config.toml
num_hidden_layers = 9
hidden_size = 448
head_dim = 64
intermediate_size = 1792
norm_place = "pre"
norm_eps = 1e-05
parallel_block = false
init_std_qkv = 0.0245
init_std_o = 0.0
beta2 = 0.95
lr_head = 0.00298
max_grad_norm = 1.0
warmup_steps = 582
final_lr_fraction = 0.0
max_seq_len = 1024
Each number is 500 + 25 x the weight over its row's rms, rounded and kept within 0 to 999. Layers, rows and columns count from 0. Numbers have three digits each. The size before them is the row's rms in percent of the matrix's.

# layer 5 MLP up, 1792x448, rms 0.0454, rows 1345-1366, columns 384-447
111:504475511530550518508477497498497534541511499482497528489490518483513486526502489463485522505485517486488480532472500497465511511481503524529469490519541475472451516437517496506455509491432503
085:484519503482502468464533503505464482539491463532529521477510504486507532495461508498473506476476490462541497495477494511490494534451485486520472508507544507444508479491500542523542490495505509
095:505496501454532516509505505493454476493496467505507499489528486502520552531477496488492496489512453502523503494467477484499513487486524473552490529488484499531530527477516479488517484506483482
092:505498512530493463515530504504487482511489501465509474510483509462506456521527484497493524528499526514527492533486480459504527501487470538485491538534489469515499487492514512468482541494504481
106:516486518485480496505494519511497500519516495471472496465515515455533472536507515470525500505488472449455481476476476513515475516507441509458491533497544521469469491456489487536542463461506541
114:480498524459541487546537522483463538561533472494466464515527499497540472497505477504500497498507450516493510531510498530511492439465492470503535486548525524455468512507564502499517447506443439
098:501519500474534510509448497476504480522531446500548477441506513476544517511533493510576504459524506501491476501429512530511453531455495461545479506523523492504453466476471470495495483529495482
079:522513476523497504516540486502477472503479506532467492490481496522498496515487508509527492504457478503493455528469536516487457484476484485477475519492513480527513522526531535539495469527525499
091:490494463502490436539447469482490472449504516496511496527503512470485513517452505433503505501467550522511493456551502467512515499535499539518472480515487507516544488459498483481481519474518494
097:512480475476476513524503493472505518499466492542468506510482491464494474504504544458498468490488451501497485463529516524506499508494495479469502513467501523497483494493517493524502543515476490
103:489511520514515524530516513486496465516497467554500486518469491483490494496479482470514505490498481519487514542470517487450478504475484488492498527522539498480471521499508468481495534505506484
084:469498584495500490498496466498524525537501501534527489484479566522491495479503483484490546521491510493527491456472500505487482513510522524485528521478556496507528464455499494512489514514498472
111:525431447541506465458522486486484512502491496485512470467485456451515475532461482473525505520560467519486519459504561478499527476516483487452476531500467522503478502488507495499517513459481478
108:509504460478532507481539500466477544500480482463488521515503510505478497518523512500482543525524475505470530499489505513507546507470475496476539550512482454457444455503541518586520482447492480
074:470506507494514506541483509522489514487461500517483485475529516518515528508506454488500537483501462501449501514478508519508531481519496553530458506492458478509483497464507492498525486523493484
105:500490454511473495468510504502512492537518553530495510507471480501528531467508545526523517491565504460513500478456481501485538539515489497472517514512506460461490491501522464501470496509499504
108:509491512513461520488532474488499523517530456498512459485445478497502508503466525508472454486514534547483509565522489480496516536503504460532511531514505505483463480493470515473525445492481477
106:507482478489492499515501480474491509488485520538518512485443535483474503514536523515531492522502518501520491525469522474494466499505509520525464516467509504495500497472480544553486537493488520
105:474492470489497461547529511470511514513511525520465473514485496512499509495488479480500521528502483515512537491453538456492517498495490501507479514494485484503459506477568467525487518499494486
121:497485457504442519530492510488514506531527472519512486501477486468523504462489521459571518552487492472503470519471518500476504506480496519497481471477506492487459452500492500514520490442500524
090:459471462500493507494478486472483497495471505473525505498499493472545495462500502481465478533494563462517478504547487472505530502493508518482546492490492490558469518497531524479498494499502501
099:546466504451497493511472501532514510544498516499501456486516486470501514500513480475502492515479519529479494533496495499505528503499490480516502473481471513506506540484516480512505489536497509
# layer 5 MLP down (transposed), 1792x448, rms 0.0401, rows 1345-1365, columns 384-447
101:511462516507491512523484473522495509519500507494481518489451521495452485556526532482502514530507487497513518489480523515538522495539485513502484501508547536531448513535526496524491528512545559
077:491514555488543434515515516469477537519483518507531510504538478537473555496518485478488514507508527545493490464460489511520493499550481499511505479496521489571508458472513504477528491506500519
104:502478508527525453464517489465513523505547522505481514528450539503467524460464477519499505510507524457499511488505530503511533513479449537439547476493493479483438469507499487484477541496493561
091:498495533477495448494490480524529489486509472502518498472536462535484488511545470458480517519497483500539484518495515529509510525503531459521506502487504485470441491476502486459468485467492491
111:516489518487470440486527513514510477505494505500485541442536490530498471467473484505506491501487463489503492479524493485533500526498471518494495517501471529450488481502540475505448494483501496
127:505477508471499575518522510451533476533531455494491512494502513473493487498471520491415528532471496501483503510482480497507504482497522468521516509524496491490521537492549508514516537470502490
094:525533466477497458454481502486512479474537499523463501528487472545435490479472493490540488522538520475502462495525535480517486508487469521497509505492477501552501463480499480486454488550517473
079:472561513536490417522507500540499506508492485491533513517551443545481495483504476504467493506524507523531513475519523491499486498498517497470470521488504447518514571466496520540455501497522540
096:521493498518518461478499542517527480472490482514473513505454531530480511478478474484471505472506489500497474539464478500479498500468523540503552451538497456518475475540514520534493484506514528
106:498492493504486452510484485515511450514526456454505466479454549506505500497486499471485486496464541479543478503455469495516499498539500533488488488466511471545478476540553481487486510465493447
095:487525495426550486469505509493495530499516524509493519513468503524446512466492407494466513520517477504489475461518498462482471491477489490500485516515475529492506483543490471518489516492492453
084:553490501510518498484493537510493508551520448487497489500504479482475533549515495518482452472544495507539505475494510491510460486544534504472468493472536531498459479518510478472512542508493501
107:499508446454539482506507481494526499478493507483474549463476511486458506501526506496539537452536515506467502528481474520472520501507500489508478466469496536532457568519574475520454453473507497
094:494457492517496461500501490494539477473486518482488473483502497438464490523480490485465447501469537491508521486542482489447521529512474476458490463506493528517526524509503514496503479559531519
085:508523516481442485497521506510517494513483549500499526530501445491510471489450469541509472501468489496531502504510507515510432499462536462460457469515530492500501485533476479499472504454505479
104:482501481476504468516469536508510528473502519481480510481488533526518478458560495475470509496450507500495488492510492493503472451513504522519510530518484489524497527545519514546473523469555501
106:514462506535500468531483518490495514547521500424501547496535476489485507526468493512515504464521482485491503504531512506457498464434525533499495519465495488531476510502518510530474521551529526
105:540465507475506402492499472497533483489482497482480487492479488536468522509552490556458530513512515499533482503461455458458500494529500472535489515480488452510460534504415503471502469463453501
112:472462518469541461467455500502533475455494513525501510479471510464523533564498518489463481521488468488498475542512494528485455530520548478535498482458467484483534496502432542468505482488503506
117:481487515468504482483531576492497481488529506487489483522475500525492501526523430466499476500501544524481479518510498507511507515529496513456501503510530461459465508570504522510526513559483521
091:536504498510494474468542589529540487478519495518496505531497547494516476472428480501581525512501496496501500515497485528489495481487490505524574492489482471463480451559525501479517497458499531